config.toml
num_hidden_layers = 14
hidden_size = 96
num_attention_heads = 3
num_key_value_heads = 3
head_dim = 32
intermediate_size = 384
vocab_size = 8192
hidden_act = "relu"
norm = "layernorm"
norm_place = "pre"
norm_eps = 1e-05
positions = "learned"
qk_norm = true
attn_scale = 0.177
bias = "none"
tie_word_embeddings = true
parallel_block = false
init = "normal"
init_std_qkv = 0.052
init_std_o = 0.0645
init_std_up = 0.0744
init_std_down = 0.0744
optimizer = "soap_variant"
learning_rate = 0.0106
weight_decay = 0.0
lr_head = 0.00765
max_grad_norm = 2.0
warmup_steps = 135
schedule = "wsd"
decay_fraction = 1.0
decay_shape = "linear"
final_lr_fraction = 0.0
batch_tokens = 32768
max_seq_len = 1024
doc_mask = true
z_loss = 0.0001
train_tokens = 119200000
max_steps = 3638
dataset = "wikipedia_en"
Each number is 128 + 24 x the weight over its row's rms, rounded and kept within 0 to 255. Layers, rows and columns count from 0. Numbers have three digits each. The size before them is the row's rms in percent of the matrix's.

# layer 5 attention query, 96x96, rms 0.0518, rows 0-40, columns 0-95
119:169139108115120103132115158111179160115161173086133151118124136119138127095105134142164118112125158110152103130117112130161134166118139176124098124086161158127162105109112162127136086097117141102159120093166123148113129107093164155149183148114178099151130120123141135142122112118100142138
129:101106132079118135117116096078114187116131125114145111132125107111082126144164145145145090165162126120148117113109111155149149119143084133134118130087159147130127151131139115158109169138196120133141126148150128166163133077118119145146131116089112154148106113146109145145157147117135071130
147:153129166168143120127150129119104185090121114154123089109144103156138130135104135113154132117157119136109159168097148118110106113129123176127107169116104142143112098145145098145160114118114099152100155113114120175135127095086079128162123097128159103071139135137078140106125122142116115097
137:146140129119171120094147161118092151096136086146145107137102146150131114110104134136127121119119139173106122115120192147131123087155093113135150095084146135172133168141115157104157113077133116140083099134067113132126117105109159127118134103142115142124128171101129161142117172133141105127
140:113126121136123165140106107137052160102114169085110118123128148078136112147116141197119113113135138088150108102105143160113106117107130157140139139142124132163069110109158158133141132094101165129095129108066135132153136142132119114143144147106144138121107140126106137157105120168137150137
137:115119090121166106111083147119094070090141149103158146109107148151114142111121099138113156175127159155141140148142120100109132144196142162159131148132178145136117097190148105146155121115125138112134170121144159139156134085116148106132129148148130127132099089120107152142111129117132142139
137:125099126152153150134126143136163090101136170098141128122142111128149121127127052161121164100124166158132180116137139153187141095129145165135109124142152124087146130157154116154120090111130155124140107142165112122112184134131108105150121117112131185133121117119159110098135136118162140106
118:166159100175123091103116150120126085123148107131088092128112091141121138097139146144155116114140142148156140137114152135089133169114135134092086143147122194110158116115116149147133191113144135129140128146147134119137107151135119092156128090163151179142129114096156112142106146101139139165
137:103159133124170111188126137156165150144114139140156129107126177098097128144168145133173160119147088119126124107145110142115125144110119099158114147136143129111145115131142125135145108112114121106109132095154111077129128099094134114163151131113149145122099167092152121146189123124078080092
120:119098110138190098156082133097158115166102147115142096131118137132143134110087147127096094123155120123160080130169184139137184157118186168112163143142107117096116138123102124158166131129108160158129111117121099113127122145114148132170129122144117113112139150123111107106115128117104110124
126:147133130115145127142125184113125118114120100108124130090126074069168116181131121106127133128105134103117117121138133157112127128173169136145118153132136122160132120118115120156085090101119090165122144163103126108131172148125137145126184175145092086130139125130130113103151134093087158118
124:134125127145121094136146154163151189120145157080117093115152155176122164198152101112127116118169125131149159117107114110159125131151085131119088108085102128125129075120112108108131110120113160120111127104140177115133143122137094139118168122110111122126130106119145157116163129096120142153
128:107132127114122099128151108099096192130133117120147151094161096152139121109063102097095137113126158077100149122141125116112106145160113140118125161167122160131122110151154152128109124100150131142090103147142127132168076111149100096105157087126138115170119147098139126110148143146105113155
135:088098130121142143145109120161116125119155121137132152078120125165165098125134129111149156086123149135131131117139154149162137095130091143107137149088140120116118124102073144152092157177125133126140202124107111139147134138187122161141125093107155130111097143099140112102125071111127125144
122:143088154150142131130135147138111160104101122063120126127112125094155112122141149068129159078149122120152169141120096127075140145143131099119153141101160143120102153132085112127148146125138136118082093133108117074145132111168160116157102141118141123116148137156140107168113122081115130107
131:180116118137105092122107160086119137139121141123151123080138132146124163077172117129117145096159092119073134085110126132127126132118109135124144131109090133118130161060188176118126127148127114127155128129120155121111129115142131154160114156144119140107143108156111146109157169147083120132
130:106110103092134159086189157109142156103108189148148127118120136133128158141134108134128137146092077099193124130131136137124099127139094153079091095127115120123141166140115132130162149111154123081118130140114115098141157185128133140150154137141109130133155135122117165107116123093118136109
123:100123139144146128135134173133162122134112117143102103131100120095114121124121184142146135104107114103122098127122152136126115047095183166123115088146132155120147098147120141124112105093147134126162205140149087091146128145152131106138108146139114125156119099127109131132140165104141165150
118:108122143113053113140151139099117107100117118151172129127113144113126125136140110139122085126112080107091160150139160108165133138095134160155144186124130130117152095138105126153126131166148104117117111117101125103134096132122175113102121105071144159114131166136118089133119164097148158150
119:097137134130137116107166168141129116121161148139125108114146143127117142112139100091120117140102150134162150092167110119103169168111155157150134112129112133122130115086095122092086130093087138095122110146154083125104145154121114108110102167088131147044100120105099134098138119149122120114
125:110116144119112122121141113107119157177110092141122150116151126103115149195118126132125136122159151171119121117126189117100135131139145185109136063152156134118136135115140124112131094150103154168125092137124126114128092118127137140145095104079133146163192112118117176139122153109106129118
118:086118114145124136096119123174103113139112155133124121159163072128145119138141158146131107116141153133169145119150110169116132110079117139120142164127111102165143128141140125141154135128123141111091132135165165172125110089174169134133164138159159089131168170125113158155148174108126098135
130:118100130120132154172125147118075148150104109114133121111144123126102152126137146131128093150111131147135103114124122100125093107133141158149086110131105132146098088150105165151111199090155126136130102125093144152107146137153137108127154119106056143164173137139129106142156127117103073098
131:140172138140158128117124124118141150126096124125140166107107077126132150152161089125111129128116115116126127131174126161060084128140122164167130124125088090112139155142078146090138168153086108152154116114137109153158122116090105136144113134113130132170117088134141108154105171158139125138
123:155145137116142136167110153135125141184129115111133151165142120157142132114167104114091103082112110137112122124076117112142119111146160138138129082136125117133121158154075073164094157161124103107091118102157144109129095141123121129109093135144110110144116148137107144122136130143209133132
121:136106136155147128172171150109146091141081090148114137147127119118108122107105091144099139109125169151126106117139123125144084156123098153154119098105135121132098137102146114116112120178176134066111121128131094101147119146153144094146158138095139061152116086137098131140144128123139157116
131:104130138149124121121121152144142161098096159136215149150140100134110097130079155134136160127131116113101104176103147141115120160140128124139121115148146107157121137140158122158076133116126127101117138107123178139138122143123105141108122069110093159119128142081095109169157135124130136172
126:110116094148110106144108145145133153116106145130102212120125145180132101138114127098109146139147173124128187129078120143145189144103164116086130111110129130143108140163113174140141145112133122128116141125128119132128140173108112130129148155127118125130132080131121144135101177145108088158
119:112157138107128083121070137121143146170164120120159111143105110137132091148154088138146103164112132109129106131152096138122151114114100152135128146132106162137097099139129112118107111123125168154090119131135130097080160179132106119144121127128153152148146125136045082096131118114112155134
131:125148136157091117111124130125140112141175134119157133146162134108115145133116147090109103074091145114121129187160098075159108103195123145114144134093088110153085126113121142124140140115106158155159135136123119156129165119148127125139090099121093102121099132143120155154176131101117139126
131:108112110152121147043128147113119089150105138163114150117139113174107135143175106144147133114157139082128072129115115151123111107151153121157144123106133154082139116108110145127124115093128140110099138161127146113087117142118122112148131114095122149130121154171178165121086102119135097141
135:103142154144141143129125128160089126089140087127194098111103132119088120104133152128145119132149169159113114161148091146175111114146114107127122108135130120089130129093086107148162094138124116104128123159134140159094091196111097120104105131133134101143115139145112107130095124125073125143
076:122118147175140176085131094143118131132160168094081133111133116169132123143153089123103119097118137135117127115128130125150127096147105141130120106110088114104100213132094143109114148128127117096104150114136143086126155152161129114145142150144103132122116108141186145155086096137136144110
063:131149172104161121136124135141115102126120176120138170118107132150092122083111162188122120150112139157185098107102142147137134137056148136088135140118145152168162101120131132137121136147169117179152125138102120161151143149145125155150119120171113145141150126128108133098130150120150143153
073:157115122123133130148134140109144129157115136151069164125143115137137089112124109130131117147099101079115088093137143157130140124077122148114134131126128068132148150123100144124072105150109107128075117103117170113106108148172127142105146175135131131109134152116157104173096146134161125082
072:188161155174116126137129127117110079103142175134111128124126096140146165089075152162138137092087154129119139109149162149114148167134114131108108157117134100143171118129149086125132150123160175130111111136120127146154128131143096120114121119134097143148121103109110135100111145140192103145
139:161128089109136103142097152136131143155143147103136095115123151090188145093119119128128154124145135119101120158111092174154080141101098155138136116144145144089137112123164170131157129118086100125126125087142122134116054090108153134138135126109139090103109137092113132110150142087120136123
081:107122116150149129118129147087120123105163161123116154114122097205102125127128096140129092137092132118149135113153147141131176137133124122103145131094126158166131183106096154115108136117159137131132104180098104144136145183119107148148123110150096173141121150120161132150075125162142118115
073:181107112114124123148110155149173124116097161122111110130148151111133158130133150150177128155137114127133148123111120126110105135126089136152123166123160093147176098121136113118154119103078165100114135084138152147151139101080133135124152148130148145085095128133115187138126132084152102083
105:120098134164102104129155143138208068086124140121103149150090102121133144151143120156150172137112131150112134113140163126164122139089150104117096099128117118105126114130086112135101090144144111134117115105156151097141159164124111102168132091084134102107132118137151135103123102120124158144
056:127119122102131117144183141148150135134091137117058185100111107126144141098115117089091137130108127100153124079168105088119161163121132132095126125096107118140125112089117119119127099153127135098118111130136126112116128136147106142091166167117133068131137105097161123172145109151117120148
# layer 5 attention key, 96x96, rms 0.0522, rows 0-39, columns 0-95
150:127132064124150156125115127118163170141152131094131122126149119138096129096150132098135121102065136120149158157128137151118169167107109145126146124058158150125114086115131157125151101145113112090146137121135139140115121131092163166142151134136169119152146107167176147110150112148102122121
158:099124141119147120125129129127120163129143126086106121165115126105105092182135105154104124136137134112120132095134118155144117158111117119120161135075164152090140136137132130164095181088187130081118099136134092117108120094076137176103138155143135139138137119134115186108156149142141127112
154:123116142135175094142101140089149127127081126165131105080150078128188138085155156137117122145147087120142146142114114134137099162128130126148065168120141101157118111140131092134152119140096176145104135128125101162147126136104155123178113119115131132098138104137124139107115099107135132097
157:149141087141183139106153172089113149118148107166119155102141132121139136118119125187133154128072124144125152076127170142113117080153119105169143103112130152127141145117125105125133138119140144152107102128065168120137139130145158119140136100134118118171134148101132132165086156111139101143
155:121117147153089148137123100147112125132126131052140131154133114117101109099172156142126111140122157121133102130163139150121170085125110127116135129137112128195135094128143188151132112153099172105102147141111121105182110132096103145142131148086153146110118147163124119119105101149132120091
156:128119073111170114126113151159103079131144122106099078124108091111135120084111140131129162156122126162105147186139176126119126153149122103160111147121148109147094108185123157120153077158128137077141137144136114113127120131121131110135135120108125142134118100141104166111118107176139143104
153:072121134129175125140105126163113110140106136130119126135122079130120090140131126132090140130152153162094175147138109136169055112181140131136084157100154135150154143150127124109078111135122172114100095139094153134154135142107132129137117153109146146133138102115161142095114133128142132087
160:175194111105113101087097134162126112148125130121097130097108108130107131104095115131164115089162164129106143166132151102089166139138131143133088129127101152087118129111109126131129147129155132146097148111136111149146115175105155090137120081151091133096158103129137149120173144126131154141
161:102150133136161153190128106111188143128109124123151092139164092130110142139123117148140165158120104125117105131127104135107127116117119131165153149156122153142181148111098119131195128128141128075137089092096133099154126100120125107139144112088098140123131141099112094136170120151113105092
175:145077084108114145160110127131171109156138172110136108127106133104109107105140112114143124128152122146165119145136195155082094156121141148127155178121123121139137111122145122113183114119133093137104109117133083114125101122149113146119119135119109132131135117150116084078158118119154072167
175:161116109086136121119163146114140125088134134118125121129168105144181118171168168111167163133102162107118081099092143121102132090133149152116081119145135128157102131148115127115153109151096111131114087177114114123129154113121105162110144130130110140109091085129101100110123126137079119144
150:091124108159146118153129121159142211155154127113149124128115106138117134106162119138121151117124112106130171123119104119159114130133090135129110087102126130132134083138120095076113098169108135099141137134092151147174162141072154139148124124159111150108149104133180125113164123107105141128
161:130130096086155137114156115133100156139125123152144138164120114159133132108107167087121138126163144076082119139073144132147121133132135192122118134138104122108163131123119103083145134110136135144116115174096155162163140102161137091169131140122132148156119116104135116099180115165111155109
163:072119149145100134169125108143128139090176158125089163128077117139137105125152129128127137101159139124103112099118128150135117121162095146087122129129143108092131141100077121133134155110173172141117190103102097171099156131140136179103132130130160149129128136112158118108122138137125129107
161:118092163148129128142150111124140156115154111114119130162125093106110151131124141147152133118120117139152134129110088138099165160124155153131134143140128151135114199112107127112188070115151116132067158121095155096130135118115157108086121117105129133099094095161170132138151157087138135145
171:118146168138132075086087174088122136143132164127144124112144160137141141142127130116124125136136096074129152098140142123125086134108133168117136131152138169098131148093182175138105125149101116116078124089109121108134147117142093155125103099154137142122138096140123136163160163125088111144
163:124089085132153163072132132162143173124153165117163126079076128116108157146153102156152123126114115109177128154155151143151101139107123101105131096105097159123107153150156109110120148101149116109128143123138124091159127146103157153123130107142092133131177127147132149122139131093097129099
167:137094115116108105133156121106128184132093114147118091147130132102120126153162152107143134112180166139118125133118160141060135119118124110135166109160123147130153094172107144149136133093120141103162159140121079123112131143128120124178137126184092128086150130121129156150127112139142181141
158:113110144146130117118147117135079124084121131168102147125173162084150108128154150125153118128143099093118153146120145114140120144086134124180142159132120133083107121098110117130139131138156136165141146164100119114120089121155159126065135123070134175148155163112090118117136147096117137145
133:095133106102116106110120138153138164139141134172105161109144128111153157105119108134147118105100141130167137112133112120141195158131131109128101148137104129156142095126112150112107135121090165137119074142163105123146181138163148075167126144118148162087117098121133143101121147123124074093
165:129126117115078152122134096132114150158098115155146139140131154110073131164129129082142168145139139171136160118131161156076094142114143146149160109113171135122158127106116145081111092143102105157091117134110118121122111131158135129187153118096115124176136094142122099129150149126147113155
146:095089159129109156123132091133132110127117158129132127094112132138163081137136111132134117115137166159164101108190068173072121134151146149097112143142106122164147132121136132121165108103127159102098133148155160162114113133157179114144156116151117141100147161129124098146129150107124107128
171:135135135158134135145181157135077132160166128100116129148122101111111103153113119166135129095128125133093100110143135095110122109133151181120121140154086132108117103156132156125101158143152117128158078102082123115118133110144118152133156119155125159096160155173153111117152101128099066146
170:142117180136177133097095114164143122121088106114130137101110118141147168156109123120155125101131108107116116099121141159141090173108106166122137164136098132145081159147087176092133137131112100154179077107149132153109106107116123094162114130154137135159120092107131125142118149142127125128
172:141140150165118130169133121143140175153126111148142117130122152080185116098131071173125109104140085134124134111090144096139124152137118137155134093125126095124111135158087095145106129106122074153144128116181172146128112127146120106131125127157129109172126132141096122118118109124168097164
142:159118146131118138125193146070068144115108117133149153181084125109114153104135131133099096129108113133133093095125138162126130148117118133130100124125119063090110132117145121146119119156137150157089102128163123124107143090133142094193143119115131104152098109146108135147128097147119138133
172:099104127153137112085135137158120161108109168144155130173127123129127120092143130130135152116157141103089095205098153103121115128136145085151140115149110136166153130155104122149098127102136146117136152124144158091151131146142093143138154096087101147169121138090062131130124145134118147126
181:078126095145131135141111145141142130157142142142122150134127116155102150121106139149099130121155081132098158116129119130101190129120140138064092140091160122119096118147130132120116094120107064139164127152105151126131187140147140127147154130130183138104064134116115154124098127147123132154
166:149136112137125114141098112109129136144114117078167148166163129129098043144134111112167160140128142104100120113142108145146122150128105164143120135127104132120100057135126107088135122139129122119109132147124122141139131131105150129134123134169124158116154133096047088091152115099140144139
146:111135089157128070113131152100118142114146134144127119190142152144144123125137143086111123107078191159142130110101081094138073176158095124140180153167117105139121105143128134138144128120131165123165127129122115110084149138142117138133126125139138114119115121129168128148160140116132130169
163:125139123130121115132081130151143070132109123129076106124108125169126118131139070150133116112147131088122135129143140123123124142126105136140185076154112138118131146138106136129116128102124093080088144199089142152146157105132154148149115092115126122141147143147187141163117106135088118132
157:146162116125130121157135140116121132077114164128152125131130132125119098113144112142117093116150149148113135160158136136089134112149095075159111089149145105062112118122098129156142105182155105117127115137161122178073174133153137108090142107158133123144122132124111127167123119156093150164
046:122137176146087134117097113139134119120174162101107147154079133137088147145085149117123104121144119166164145107148130131118144159131141099097152118123138149106093150097109152149111106112147112136105183088154108161125125161135128129124115168165135126087130150155178173137148142139142136158
044:160114148106138126148139142078113110114184159144104135109151122149152099111166157139129153130160125124109098169111158105107095124093151134158106164129130106146130129109118123145168131143176192162125174133108133102097109120152092148076117102122122149133137133120089081119135122133142124119
049:166090200109105124115126127141125109110116147162123109122128116125133148136120132109143122107153140152130050105143150105093129119119179131104127165179074146147143168134150132132138123095115133163125136113149156141134073128173121113133123129145091116132115168129137084113104156120117109125
047:138132113175130084152118174114101145129176138116104156149089134140136132074091139164120098075124124117087112121141089140137115117146104150158104114149072090093137124128108107144095171135143140125151123106115164110123157127140123118119146098159138155095158134123172151105127108116130111127
053:137102085158124149114129135123167168126153150123150104149125122104121131074111146115140128119100160127126141163088134156071125155099094140115131117115097120112136044134127162136140123171136142105166106110136107066112132085137125143102127114136124104128139121146137134134182117120093108126
048:099118113125154160130186118134129143110200140106149172114129132138122157146155167161133166148090147117169132096127127154155138092148173145133134128115152144167141132125150107117124131130170149138139120142117118100148126121102158155082148173126152134136140159119177126089131149123131091100
049:109118133132129133136115137128158114119150135092114080095100090134124126112141123091085107118130102136169124126155075158153123128122135138099058190131134096130113152119146144087137109130093147124141079083109134134109154142121123137105110124137131081076106097143127101140144127130099094103
066:113161154147087114149095144174200088098121120105092119125135121168122154122127126135116138106128130088139144120123137123166121167150126154095105142116103116076108117096131114133126088180135120135126135107139171187115160143108126119132133113108159134085128124132164111124153148124084129145
# layer 5 attention value, 96x96, rms 0.0519, rows 0-31, columns 0-95
143:115158154098127078139146111118097079159155140102139101117105183103129136112134116137167144137160129120143145153085160141129110107119140145107110147130168136164125115101084094092117162105122092157163086127141146101129155100147122111142121105138149081108135143180115141152110126104136155109
127:100124103140131165114080152080131145136120096163148135103107163125106111106119095117118149103155176170141051093104131119143141130142145122097138149139135153131140118153140079145140132177158135117137094134110136122142120181121149123148139152113136140087146113154164097130139122141085118145
130:079165111116155138103095120094144128175127145119120157125130118098150136124136139129146102142119122114139196100093120129110130119175118127091187120110127115183125133136119100073112140198118146100131118129154118117144120114158099127131143091109119103085086120126120117091138145129127133138
137:111139151111158144136150152134124125130094132139112130142196138100119098125136133129077112144183145133133103094131137109129116137112124090101127110100148112155083134121105170067155128101134135157129147110170117106139110153112151123113108135160128095155149105157150134094155085096070113129
130:172123100150127153153116077105111165110144156094095158104150124124140128146105072108138142095140101143166121126136097121131130139119136113157168125135137163134125136149135164109099129147141140129150124129147122088135120113137063092099156097112167124130125139111129156138118091118083194152
128:118115141130136106115128092121113109110158120132133098138132133123100135120153135110140144096137110159120107096123133108154177127075120123161153140078144131085115134189158106146150172141073147155113146102156104139141148114156098160127135093137120167153115123169141144110155161092103113085
140:116123092124148131110169073144126134142096092132121088112145155126104152116139139173098132158148155108113088151123097133129103157120126132161108181129117180134105160080136133112099106136134127142156127121145131126103142133136125149159157115156121171114081126141116158103102104119153088183
138:151104092146099117132111130167086125119122123143171100137151086112140164127122129117157083173142113068134127129104110149120163152152116141107142132122181152144135125136140156161151134102121129132134141100119113176097167140167147126121087109141086082144107098138146131089112141097141149114
136:141122113149145096139097117162101134122147145148126139127095148119094141140181120133148142136099105146105123078119118173127159109102072137125141140134102089193131173129169120120107123112192113153100124156129153130096127129095126131101135155127124096120125138150168130098156109166118152145
131:127136090118108179108147192169101142116148090117143127175141123100131139125143084090082122143126101113123134140101172121147133145098136156127150164147107100142150103120112106096124096121137141122120161106153120140111157078080097141125145117148106127093141143139080143127098137149139117101
134:156096154163120096174174082124145141121089095170161135157128142140159102112125140118131092121163094156091128130119136123145145123188120128126097151111124183134149138123108136078100163124118133075130149148118139123113117087115093113124138154127110104135123109151123117116111153141084137147
144:096129102128168102133200135102116112139135098100118135121114146151144104137113131150104085100118094146161098150107130178152098144135137129143142133092131110133130118115134162115114137130129101137121178148137155098130117137171129102117054163165130134096157164159109139142152128154113106154
129:153107118066132139146116098136100149138161085091151122123156056140138160125120143159120122139152118169073154100138097138188118138084133141139153111125095100131115119089123129121118166139106115126149123152144119075125118122162125133140134119118139112096147102141147144149093159102108126127
138:091148145105093114161130179144120101147097120140143140136136107155131103090113133095119093136114126157144096170094140138131150084127135105123123151125108132131120172141142120121129111148082146103116113137142089147109095115117149122069151103160183111155122139121175178094118151103157135137
123:128139130150139177104129172100099112154169141133153088151143131125165185145123098130124101148159128175127088088109137124107096160135089127125115142088134141099115085128128121107105149096096115125109154137106112147113129162124133130069152131121153178141114136130175099132098125125152137133
131:148123132130123115100093109118176159115111133106156140136156122130122121101103088117108119139100157134160130137159113146147110075107141123133064137121136142153130131164108132084132167088131080119127158146125137130101100149181126175129107125092093148089122136140159155107128153152107176146
130:086125115105098103121095134161145139156107121117124149170149146183098173131157156102133126120128135116099113111197124126115083149112110130126121156111170146111128137193121138105106121169163142113106152154123127079136096116123148091154137127178128119109115140138132100122120115106148149110
143:138102120133146128129132109111119122109149114127193134151151170147121088155148154110108137085118111137154128154105140148068126133161150136134110134154169102092122111107148149123084125142170099119133136139189133163157130140075150131123113107149115123111123140097179111091119161106123098108
135:146089132104125149095148136164162114126124065110144128114191143089140107103081128170134145090123152120100139103131105162141123125123110121086171143098169088134130133119152114119141136143110104123098164079119111117127161115144103118150156105136120141108128143123142109152114079147152156142
139:132134157146120166145159143113145136120115161122119054092110107125103137105144103085094134153102147142133107108128136087101135096139107138119163147134149115129159141093106117169111160147133105145143119171115143151146130087146145073146109138138146124135162125148110136070149105075125155139
139:149144077138106168165115156116153122115102145131158129081144101117122124165150134131101157076135126157085139145150144126071127155139136101109132111075147148128143135101125086155112140114107148147111108111127149117080111152124134115134157158147138116102119184166126135088117146170120136116
144:111086143134097134137132147134134138112143120160117109141171096110110122108161145121107137127126122127181116136103107127153128127138071114087115108171162174078137152143115185126127116133126143133150121164117130140112095129126116109116152104113108123116140143168081088148159108166189115089
147:129149149130132129138105136076142121122155115176163114121122120126110177124109162127143172113141132125129140109187152164166152141153134154134101105126128113159121127138078125161089110127126161098099090110131114177169084112125102158090134169129108151128102141129131140103152106086110137139
151:151143093150172155157151146143170096147084103093098165074111134150124174112151118100159126141170152145126135130142105146133147096108122124108135136149154116097120086110132088130088123098153115107077106139111125127155121159163123164112110117124103120149115106124122165136152158119147102134
131:162134156150136129126127126156105143123124067105116125140131136127129141114125138153145085175138113154172131123144146145116117168097120105092105094150137110117194149153122140133145133111122151117119094149108164074084158115106126162134116142131118168109145103108113136081156064106117130122
139:150120145178110137131122140166121170148146128127127134126131126101091158085153186131162129132160139128134113083120128110151072109118163116125135111116114130150097124155115114169119115137131088110140147159158102139098127116110169090117134123095157102113110109067108115137147125151100144073
143:126127152080130103171117143136146118112151082137135127097102141130127160169127111173145110132088148136150143139122145132171135140117179126104166132129112124123116091148142152108113080094107162094107138102113148125119110133135148117167163068132121142170086142146121115122141103176117167109
134:123101090109116130148156147102088119119103140110145125083106135152106096141146148098163103135129154107098123107100128085158109155125109114149092109090154105124142121110105131112155152165127136124133094059195166128153128117140137121114128162093127166101128118134148131144112130165155113162
145:140110115118148103113101144170106183125097136151112114147131137147160123140108133129120109110132159105158112117114152103127146107156110136092111151108120116144052177076114135137117094156101121087137141141106107122153137125166116102168095135087131149116136196133133134120139132109142141083
140:126107140163169085138146148145143142132140135077150137157120121067149152152136091126144108123135133116116099120158116106134150175174125094121103122161120120112162115141151131112127143141135119170127172169109091104127091108157166157121093093138129143145106165118121167144089113153102114115
150:126164116144168141122153079133113117161111148130165128131130146153115146149107115119117145155114166095111140070123145102117149115132125123100137168111141122102140100167081167181120092108143132165108130122153160117120148118084140120103133087093134080089150122144122130099163116113163142116
124:138174076146103119154093111117137144094099104090117138120118130055118146123135143111083156137146076129156118143148162108135134136132110118109137152140104126138089140136098124136072126104137146115121119139144149141133162108150176161143117132147095141133149156117156068159161148152141110135
# layer 5 attention output (transposed), 96x96, rms 0.0644, rows 0-31, columns 0-95
151:104153098147132143106092132188138135102159154118144093110095097125073119126091137139146123123153180147139103123160089172173123142110107127134120174093121119146114147129180106133149103108120174089107108115110123131128161126137125136133154132062127145104118145111128137141120117113103115145
140:154124119132112128149185125095135147119155132149097121110139104145102133176143099115112140107113090180054144134139133135083172143155112116149138155123128125104139144108140094089110138139105106110111125143118199141145132137100124141124137125096074079129113142159134124126126093118157128128
146:132116154155107128118189114126136122137133119137105132131078094093147100144109138150156082126133119129120105130137113117168095103114125128168114126142155157095127148115139168181139153128148158135129191118136137101115109137156145094115130120091117131166096196164114106140122124149156112167
140:130128126104152118131119143152085126118159105156145103117164131131142082160134144111103165158097106119109115157140126139091107137144136087162091113123136102099122136127142123109115198132144138093159154108147130073138118156096137165155131113112151197110120134128132118132105176148135089122
145:140096159161148125134123154110162113092143127128094145113139101126114118156110096123152132110126119138139120115139179123094139105136095147139100143080088137175140124134135109149140097120151126137095186139081126101127128164153129151174143089140157135133128126087111119130114149178109069091
136:167157137111185135099149109151092128124112117118129149131094126118123124117114127125137157093104132148129113139149130120093124104103179141088131147151136084128177133127109098105143127116150130124110112157102133078135117201112130124117179116120079145181146146141115119127167103157104144104
148:070149102135076126125108138121111096095152128119126095127146096108123105131145154116147156129119153105102120127104177134122134151172136118080119194135141113126141098103104114162160118128112128110099131138128115127155155186160134108148123133160126090127161153141149169104112146120179111115
144:108119121127151102122134113102101096111099128139150112157148141150102131141142145164105116160125162146124089102121155119151142099128129148133164123132140099173128104108078112135131173142157136140109090116110107099105152085107099103132105135144130183147091177095116087148161127138137113187
149:142136133102136118126141137160134077161125129144135137127132136162171166097106105103119091115104169159101159181127168161132130116149170126139109115148112126119086084143161106108137140140093127113113135177126134114082104102153124091155116113115123140121133133103083145152140119156163124179
147:130165128164149109098108090148143130158139125143099149115119142112119135136138101102093090111131144118124112132118114178172121120110134128130107151125097152134121137079130121124139135148130034143102097140118130079151148132174121120143090143163134149091102145128184126148125171112099142126
143:140150117099139137103169137135126080150140126115129119137131155134108144165134113208129128148101136143128154110172094133105143157123123124049150133153097130137121111108113157169147120092139123151135156151101124120112170140087135138128101093102156125124070113127121143133080128130145100132
151:148129134125129090141127102174141128128178121114155160118129102131103137155132139124155187125140087104119097126119111166108137137147123139110141092154180154117121080105117105146140109127088104099126139120112122147105124129128122134155149166125125178135083130092131199133079150130104096124
139:121132113162167145172089154154170114099131110127138139133121153129107131119160149150144104102140136160101096159152124140174105121109083111106127133165154116136145126152086143157115092125142119120142183147183167088106118120129128124111136136124180144081111113110116159106151096147136127109
147:144130131108076157141166156156127141155118113115114151118151124064103130159135110162102135148138141090119099093153112138138117086147092151104153112146078116123106115184156147105118140116161085136110094136148084097100124150128098135131133137121076147125165139145153124108133150143142116147
135:128107114122149109114129119097081148109133116126106134124144111111125107159148170171098138135110091115104129180132150155139115140081144120073119151120109151161104138111169102136138098113146088135112110077151160133136093111102129127110114145121094115163160164099123115132147102172091091145
137:114129128095133137159159134146092144164110118114118107144173165129131121094156117143125150132156119123077115105095095112158104180099109146113149171128144142150128161146122109112160106112118142152119162139126081146156057129137129129171137124109140127110101135132067105154106137151150115107
133:105118193109119135148166126137093154083160085134152144156138123153142144092150150092092120127160150133093131109158094156170141133150158096152141102133134109147140124126134141136117146128140118180134153079091124144116129162115155153096139119128122104106107161103148161150140114107119100089
151:130153102114107127139159120106094110136135122152124166125115139169138111121113122127113183104084114157166134121118120094123117089109118116113146103126154139166084098134159118164150151149138106147083121125119110125173155074134145117139190151109123099073121143128173131093097123138139137139
154:110132129126138074114101104103116161125107164103148136134121121132136144128165135127135112104111080145154128152133102109150091123117121158171081200145108121093133106106106134110107184106155119155115127165117145134146116162148123134152137167105140124100108127081123161128150157100114104172
151:161115167143113137120120118121099155139125135131134140198140101125119152141086162107177168094148150103103110120101150152134160161115109104139121155179117104129140138149127168080090118109117132148126134111106168102142156092144114140131112098091130141115175139130106090119093148152124145131
151:121158131116143123112147136117097134095118111138117132141134126108116134147103137113164146155160091127106126156109113075159133138159128153128111131123040087138053141139117116125116141184095123151144147114147155142115155126166132087126117127117147121157085093127147132130119093158139163104
154:181132118134122092105126103137133140139086103129121076099163073119158155100126132143132128150171142140141172135113135140116137169109117151119112152113149100134159071129135145094141161129126113165141141103170126109099152113115142133086172153160108130133094099130142096114123145091122098144
157:126129146169100118147157110102083094109075160116098101179136150134139118093125152124083114106072121107146101156161129136115148108163125127113154129103111124113122189149117106126145112137128126109165153127146168140116106149131141120100163128132089129139126111128114128167068143136107160137
156:166141148143113131174085134142088124111143147152136149097171135109140133137088180109126117166084123138096085133118118116133116104110147144148112129141119121149178108156118075120124118115123141139149141133124129168140174111147165128138087152100108088159094112160103146102107145107138168129
142:141103114108086082122059142113134096069117124101101182123136110146138154133111106140106172139124116124115156091147135171139144154111169120142145137140127115120131139113106163089111125100084132105156117120138120124135107155139137120151113081135152110119085125142162115147128141161143136182
150:171087166111164125127144166104115080147185151143110152116136109113136111088135132133107108113109124161130124079123131137171147137185118095121117116098122132113155151110140127095133149152142161162113106119157134132092108129119101122112107175106144140089163138145142108092110084140100126122
148:126094152172100150118084109160162174132096127147166099153139148104158108133167156097108116131143130134145145124130153155107142091154117155115136130147078130135118172108124103164139154138110111142109093160111109163140113168101119103105133166106141126100065123130120100115150116142114114147
150:131117113140160130089136139141134146095111135130113121135105079180120115104133134169133111177172090125106082178084133117098142059148160094087141146132118138151122143129124139094085117130143156125113140160108119147131144130124142141141122140147114139109128149172148190133095140109132125129
154:171128131112111122146129108144137103141139094138133120168099124148101114110147146170117147132175135142133077127117122140093149129171111093176086162145119117112127109128101105194146147151148116205160085155144125129129097104130135144122139120139113108122155126114132080137130130101117095153
142:120137112098124122166131129124143108109118133129129129140156139110144113113135164163168104141113148141116118026134153134124141135082197140130099129168121120106119116123165131110087107123136138155096121102113132137169100094107113107150168145125176161137095121108144154152134146109104128112
154:122144144149153136120122102115091179093129124141122067125118140103090119138114119093129131158119138140169113113110135131138114117115176082133162125154120127118153108089124130137165149124086122138110137104126140105104127114152140152172145139127138093069162134164095135121128118166096141200
133:112105175135151115083095139126139099119126160172124108147121107142104095097092115105110175171104125120086100114149120141140115160133114118126153140148129153126123113110126145156137145183141093125134096141126110136118148108131165096155163140139105107187120126120106101141137161141149162065